python train.py --num_hidden_layers=20 --hidden_size=64 --num_attention_heads=2 --num_key_value_heads=1 --head_dim=32 --intermediate_size=256 --vocab_size=8192 --hidden_act="squared_relu" --norm="rmsnorm" --norm_place="pre" --norm_eps=1e-06 --positions="rope" --rope_theta=53200.0 --rope_fraction=0.5 --qk_norm=true --attn_scale=0.247 --bias="qkv" --tie_word_embeddings="early" --parallel_block=false --extras=["local attention windows", "shifted keys", "normalized values", "value embeddings", "learned residual scales", "capped logits"] --init="normal" --init_std_qkv=0.0992 --init_std_o=0.0157 --init_std_up=0.0992 --init_std_down=0.00785 --optimizer="muon_variant" --learning_rate=0.00818 --lr_mult_down=0.7 --beta1=0.95 --lr_head=0.0216 --warmup_steps=0 --schedule="wsd" --decay_fraction=0.918 --decay_shape="linear" --final_lr_fraction=0.0 --batch_tokens=[8192, 16384, 32768] --max_seq_len=768 --doc_mask=true --train_tokens=92480000 --max_steps=5389 --dataset="wikipedia_en"
Each number is 500 + 40 x the weight over its row's rms, rounded and kept within 0 to 999. Layers, rows and columns count from 0. Numbers have three digits each. The size before them is the row's rms in percent of the matrix's.

# layer 13 MLP down, 64x256, rms 0.0772, rows 38-63, columns 0-255
097:527417515526506542526448564560535524515494485452539457460478545502469499473507449542533531492487531497541505465599482513466421521527502532504547538451536454529471483432585509504426457484522487519399529528527553468524476512506552525597488527511490525514502479467528443477565483397448566490550467536501516565587470535501489507487505485490462474517571509502536476549450519418478511527540476441516487545422492591481565567474524537525519485493530518488449506497465518508452506486446520514507458459447435562526501483471482454435491388426519568574562474590489519504509464508498530480527500539495536505515467528491397410470465490393534496491513527479487488498522525504451519597530480473505499427460457468541524509441471543491491575483534475524514500526485567497474544517540477
107:514535475509580461403450542444470474514517503498528433511520565539441486499532571495446466521508502466562517493471487440496555478509598499507474573498480525490443487430540543505478425491511505538502503483501491531483544476500513497468585474502482477559487532465504537467501497484548484434598534544507414500492504485548519541505546518467459562498484529488472460501573546453541544482504517487542499485448488468515493517479471496446415462556472459522432535437519526472557479490519483489480512593487474515495499466487497550443504460511497565433488586548507467531590479560556470565430514469521533379451420435522424446509501499534503496462457450501518478494434508458559539542507483450527486543568541491510450451440555544478506506525534499445514570446461430536459498545438545
098:476513504580469518438460497547494448493420618494536458502454477445473530553474484501467500455540490501449435525529523507511454520510599550485502477543510428525520567502518521419481577537508528465512501490457509544596466515527490461491542506481492547473510526506488527507513519488511564596531472503528508462512477596478525518473511492470439507503470464476449528476545515407442508485512518518531552494454488493429487472545518477517527481447460474513561542457505485484516492467469549541526477514519501490532510506454533443509553503508475484497528527413503506558483471549465476484542574462532497506519421464527563518526489513575494514453552545565418503531506544525592550560579548474513530496521510533523555556485412495560524472521439427546502586395473400457496483473428450
099:465525447456481533485501541506536489513485521533498447469566563473479571443474466557508392438530484538541474486480431482510543491497450462456503497489457548521504410505451533512527497543456506526533553498525507545501451497567501520481513488576587506537541527477471495534500486549475531488519466584544509507518500567508500455484518573554486434529567462511444433505501482484545526497456545469529470517420498479536544500502416456453497499575494496513512581553462547445497559456514523471439487542525470436460569503440569514544491508500481441510463507470519406489511525494477524460503446468535520516458388470568498573608508515493509480528441523524548606551530523529490512501476442548522524518534509498487531473511437420552491486506467497539602523515494551552449565535526546
103:514523450489519504522467507493476540516585374526535523454603466489495485465564554479503454533484508485440506510527443489466492479502491531486508487533423492505470489456529541587541473502441506488434516534445508450537536558546533521499561523524466499511480523519529474509503510494610521580618433523507497510515478520523494479534477471521512467543453450504439538527428488422471609528477507539519478554548548535491441507481451529497535519452481506531403493558524473493490461475488530503560485558494433506488488500480458438546497476487444510571489484514459593535615478528463458487566486574485507553523411445499451573522521515466409532517461502489506542483485486472449514493548522465498506513585506475467465491510511446548487457470442472499460565437491460478522515516573550
095:470580544514506521387513499519520552525496425489536505442525544544517556519511470527502489558483545447569371427452517463494497476512502543488438459465522522468525525504540539559444430496462513533479394482532505519525523543521505488500554466541466540537428501518497524497520489521507520561486442509466489511520498576414523467530563614545497514441523417516514499459583426551522474522468527452509499527438508559500514483541467497531527409531434574463474454511477523473487443486497428478455496478500451504514539515555459533497415509487493520442456417498439488537436430489469456490554481440579495492504585519487471467489505500454494482503476537503543516494526508476442538573522515519515530533513509510497520487554506459531523525495526530585498541573475417536449504460542511
105:486553442515531491528637525534513522506494535465522431500471465564566502544524450489526491519451441496523379501499452468458478487516546456489507471516477577511444549482527549488489516528509451495445528476597473522486496474531510565544475514444471496529465484469509447426504502474481505534458540461505509500463432487605514517416511608530509591568506528495521468481530526545499451486489471484509529545450494475569573549498516459513533485447529455518462539512501494467512462503481448461523507523476438486475510537529454485528552407524498461528429556463513472536489491509512516544607481513531440519433543528529546475491490574481552476496530488447450497438502462496419462526498508471506480425470426453508574499477578453511474455590463501520531460393509500531511482520537518
096:512471504480548458455446603510453493546542499512447559463492592477456465496535392506542416558504549479473503567435434476542451545534438500498503502508526473508468537514570563485446440495514512470492501517560524503532551502507496527470497540438462554444542556497496491513462471549496492539621543451467519474492510456477539519506453509508527478517459591464511521520347491541512494450509487510532529479526524516551483483487513528477451537549504500530462439559464567433461422508441557518484497513498570441483530527504509489519568472489483578539458552495453480492551510528500503468508530473493496555533552469517456513458509479478550498490507487496456490482512494555452503575548496530497530468451492493446516429442588519477499424512536463491446512534543437442592478474566555
099:510515455510567497520541521502472497520542461535489491454475534491554439476518445556437413498454525441442514476411454510508489512510503482463500487542511466461529495492524534565533496462489524510506501514521540489477455463487575499534517464488427553508524500572470521462535472437564539448503471521531483476535397416484529385517454467451565559494502428407508537534507512500477628479469436536514512497569528498486391537463482465400496523477486419580476483539520517471506498505482528487533551465491415498508527465476480474488491474510485523575509471518517489508527476526562479468508565464510459554534511473380501460569570496501500543524504498548460487498476505525437563476489559581514543465451545527604527487504529507409479507463485532496512483440560468501502513466510489
095:525493567474600463496580479491477514523562564450517536505474462473477541484528419493511478464581463447473471498506472496484487553485544524431489543519486474468459510445456492514509573479430497497521502470560454467455518545399513439472465519520541535530474516515476539489532454562460507491482496460548468478571508504487449506525540506507584386534401492530523479551489493510481542464528468486530457440460553513432480547534509514532500470523529465497554464520457568485456513494527478522475547584509537476526525510554569502477506456472535451507497447545415529469549443432453510507441456547476458502496541531532496429540492447535520474470522469563503510572467483457460401461474527487505544511510467489543477510356417450454460512453530480499585510531474503448496460443527523
092:591546493525475516523544480501562507495398498487598445481527501518528469518534571509540562552556482461534444433474589480529520580519509536423507539503557444502574562576499512462476508537481506515537432522496524492477464578505470483555540544478571462567526540524486422489452503461551461539492515533446537475458445503496538507508531518551444475499447462525507496509532523479519434530560532541436435493493565577443488504487501516453512503504509467440468573488486508473536520459473459500484415586462463475514502456457424484564496496431516529480497480432460491490492517464501533506516481611379471472521470419501486497546452503481516506522513509486483510480525482517499530544514483499513434559480468497510503430441549430528471473539511488406504550478547565515505551534506497
102:510510491535509555446431506512542510567498456467462486496547575498538528472466554534498502513482532551565486462467555492540522525518495511451556508540555416528519508504424522468471525470527526504474513516454482484418574454491425524447528480447524494516430460485522471499525495566524488528596479528531518477523435421498470506500536505496458591507493486504536493515438487507601497517449560457596515489502581478569472495550546546484505503500503490523530471462423509545501527495482477468476486500498441477473528478461503520489472592530506566468456583477470477522492484448460496508504490589506534500467523480517493427506497497517550463549530563523511455521483460599523547662470477566522498545497507480551457543543616506537546478526530430563547508488574558453488504490530517
095:491460574595531455539556544466493474547459554518444445468449499502515501464548474557502517519472517531496479534537508491441486532541475498573491501481429400479557577562522440574432458425513507433458550466509499499505488441534551530521529457532577512498473544548472545484453528477429513510422505471522499436525571497608437491466525537483486544499534410460503545472399543536523502528500496500421526466467488537439504531580474554435500516486507510563481543465484499414498575513547505497513494422492436519438465447507537545491532380482504461518456497467501508523526484506484502516465554455489504520453549527462546522464479471526450544514477526502450527486490457493544545478482544535473505452501451485516449510489511528427528526513447520484512481478448399476528475442517488
094:479491485452546468485474498461532548518433572513493497476502424454516541460460481517574507454489480547461502537498425515553483467522512452529470449467443450536481512426454506571472515526425508547552511438508512457523516469467488470444498615511550493435445539512534446456530549468480472498498500513419477465462533435437477480548549443531456520550456458531481565518476515571467418511450507478512508492543505515473467467563476467514450521523595454443486531472469513439516504503549491438490491527522453479425483529417458523536555534454505508477454485534546479466499506437467509484545542504500468551528531464564477472518566489538389482557531548516423482496547443482439575487494435516508520520496474534475544528484515476514542426548485488466555508598463453514594467470541463
100:482432544487498496512581476566556515554592578492455512447518508544517481521517517493452540547450498504427471520468470537474493499498489517484490582473421472516514445567520536539479473480486470491476477566441503501511458500552493423499491464459465473618470528489476477514464487507564457517501452526533481436509575448535512492588510478510598492504554491460582495545473485497463553497484436546582523532503445505488527514451491539522486533455499518447515501531478508440536435535531543507451542561487552421457459486490478506468491493549463461449467518492491497542538487575499508466497517481470482484532499468449566522424495528528577475490483428531542524492576430454482578516475513446513476512593524448419527515534534515516517511481483451519585562527592583544565514539535518
140:500508500495503518547491538545508537492458567574479494519481518504515512513509543525515554519441470517477601494489572485518473466511540517485517540488507486519508468482576502511480473540465517469486533537473565574533572541458478468474514525522529482496475515523507539519490528557565580529496502516471492505541511577430508531435434493544481516511473551525557550511523494489473518504587609475486529483483516462464491541535555469499545553551484528474558445508476562457485460500489452494553513546477464483466512505595463531519541662485503500482558499458534552492441505603514496485488517483580478497485534499501448391532524461551509506475492493526515462492506473525499567510496562520502502442554492522505512641501580541447527450512471516530675453517558506497552477494518529
092:517498605549557485508488512542454493500402560495494469463471474549486543469454450519550491505447467610510511533522475513532429490514442466510445530503521491510497509486543481514494452479483513513509509467562493445504532543436579582455486541506512487430536532497484491510440482498531534523481512445533498524480475536558524460463427489449525540473497499541491519493468494560460493490519529533467456572476476582575528539552547462566578483494478485601561453476463467476531516504484419523501509440499463558454477519497480559464520446426549503509504577539558414440476465410506496538518514535513523511540528499496428434512567427471469512517459493523452551499492412514506485488513435520511540539478421475451556549476461480515597544468576487458437530532566476501450492482497538
104:520527476568499473440479443500458483441576465519509520508569514458526452545569547472517497418516557489496536517547373415506469514472493539511466586521521554501553474424509541494451474562534499505423501499503481527485520497502560513441509447469472446509512538521492504449503510524598542476458458486481468566446466471476525427475464445544452538479551562499505542515520489454465505535548503622521478557502489469531535476604538446543510449492513535553502524461492509539427491497515503528478573510452461496479544559460481461459548466489487483570521552539503514492477571577452461593491530510531475510497482548537406451444530474488455533453481525504425539454545497505512534550496463508490486517499461524494494501502515509523508585545505491483483541530559431498485467455583427
095:548463498501531507484500556529630502496422449516484521482467527526474480457484446483529578453496513414470424601479454523573443521499482531522534467490467478475517515461445523558482546517461499502440575566475514476449459500616495464556525481438530552509466494496453451542508462510507452505469498465472511533515522518439499546468564522584493470458488510473444480495492492525566471432494527486498441434493549456518517462460513450530600539433524527520445520493490492523536471475488566491552490473482464443504494414545487500476573491565507598469519569508568478463478461483505455417515515499554517533532530515524537477492497508474513524521482530529430486533492482529563515528509482419484496475443497426553557522472528441515514426519439544517439521508493434383472501499502487
088:510481538501455536477458538476586481495465424503448545460474543530501522457459497481542595459520553480525497457427543469488538545502517467449499486510585501477545466489468482488480457457538544534527493462518472522458415520484467553515521519569468493515485459522512463532495507488520484527481408500545434455503414558542434481436516558514578467467534403519457464530506490525503527526467530497468502549482516484555509515503514547546455481470460525522525491513445532430532452490561481515533462458506526477528554607432481547494464476394476503468547454470481510542462512427428509560430459476494453464499507442540601508474483482574503541541485550363537501452527460537507531574518523523519557512495562557484462530503576555479480457493536552493498554486499472463502437531531483
103:480517494507483499529496523529451501498477571559485478582528554529486466450547569467466491495509469444520516538566579527485512512468529542491496515473527529522506518525481521449499532560475501490484468478506512502417549508564459511459537541493513517482555464487523521481478483544487533429561477554569506502442511459488511490494522497429499393511520603424542485435477525490479500431493471522491509466527520528480487584592552477572507481549478552534499528488383521530486493516513446519574503450477531528533445455461572547552441575567471525459482470598493415537550534495515507471471476504554506520510559505453501491512439527530539486506479500510481431528573515504490519442559560515469495547461496498529511460513526475447515443551499504376376473428546577513520459513507548
100:523505553451489543520491482462485481481475571454462494543491498519505503498472511600525547541523487522462509493550501498545466459456489522438479507524522515497472531492550501441621513504494512476512476455513495541524486501484538422464521477532501550539425587467489488475447471462542572510478523444546488573441517569505499500470467412530464502483477417458460437479525508501495535602478544485549602449582493495369430501480502562520501481463492518449522497481525472488455558485506510502422468485531542511504498477521515463468523524446594581509484484517528555479514523506571528511467561494492512510512430574518425467478528468437509515461480530562526438498430518480536486543571460560523484464540529541459468505558414548476473504548492423448511481528428428477488465498508428
092:505568465470486512483504509500515482459485495455518478519522455522563488610565507498598491523443478476565575578503515521477443459448425482540506485544519494473556536608498407442475460506545497505442481505431509533524540505442471508530494534524491469523571504498445519555433526527512514521523437499521454435506503501548496503504554449479483484459437479521534574437468462480429563493512485482466446501461531423459517562525518506530513521565465439489489526476459461496518484477520470501509448473453549487473476551627496563524495538480485492613463465504431521550500428482571446496409491512482490518476524562460542518466512497478547460486485436487445572525428502488502489459440504504495455525483469541464496477507511531455492413536517488538556539530470584466474528443533443
096:541419535532474493533411474518469528553391524501481511481464485487459484485517498435537575468534502483446455489581469485562438502491496466489471577501544445546530492519472534488501547486519557508545470517474537489506540485492448446451586477539596471571542517511461539485532488492549460509445490447560535503550493567530469514537484507506489446480518532469538447523503461505479479476468483451537520476481514495519596532444444464481484450508443526501537493514468469549516578509455550566581499490543511510514532493441463517463512488491571418483505451459431454479476485534444482489474532499454444493515455533434467591445409525501532504489476495450625530521469529476499588418521508520492542494450527503542475478451444460428485520494485566471502576453487599510451496514520494
110:519449479515549526485551508514456512512486497503513552553384514570510435534505473504457526505522489461505457543475474488534524590480521507519520380519596499492474543555462483413584534513551535487485513449528510511503470459517425485473412460546572589505484524492462550513491489486535437461557487537515535448503433546536478547506496437532537392478507520583622449474488516492493429547532434493467486467485532508457430514495509520517519476427513487457472509521475477413433484509480510559576534530491461514486508527611514509428507473505420524475542509505498534488472460528573464521478495468584533578485487504506462546539453540496499524513516484495517502509469566457575450465541507527490516511496467532542465490477399507480525544544495503521469550437499538507521504505526467
092:499525505542492526471462472426375511491555532575418524521574460456452503491544413454522477540526500509492520453559475493507483401515538553477497534501440569509528507484531540546494471450471595525522513494496491467519517547510502490478559514465519462527470473518506491522530472553525472536543480466557542512524460509489497499467475528523529518473549504489507516537552487457465478404458474507534487474457483531525620535473561497566524478454493545459460496508465498518462476504529543537492533444491500466510491560479470541534558530586559434496524440504478587484498492513442505480500407410497480449539476501461504427514461464411501462527470541414513545504518436512575512575524527490475575502433445488473523531482592553501515561537511430562464474412511537521505567501480479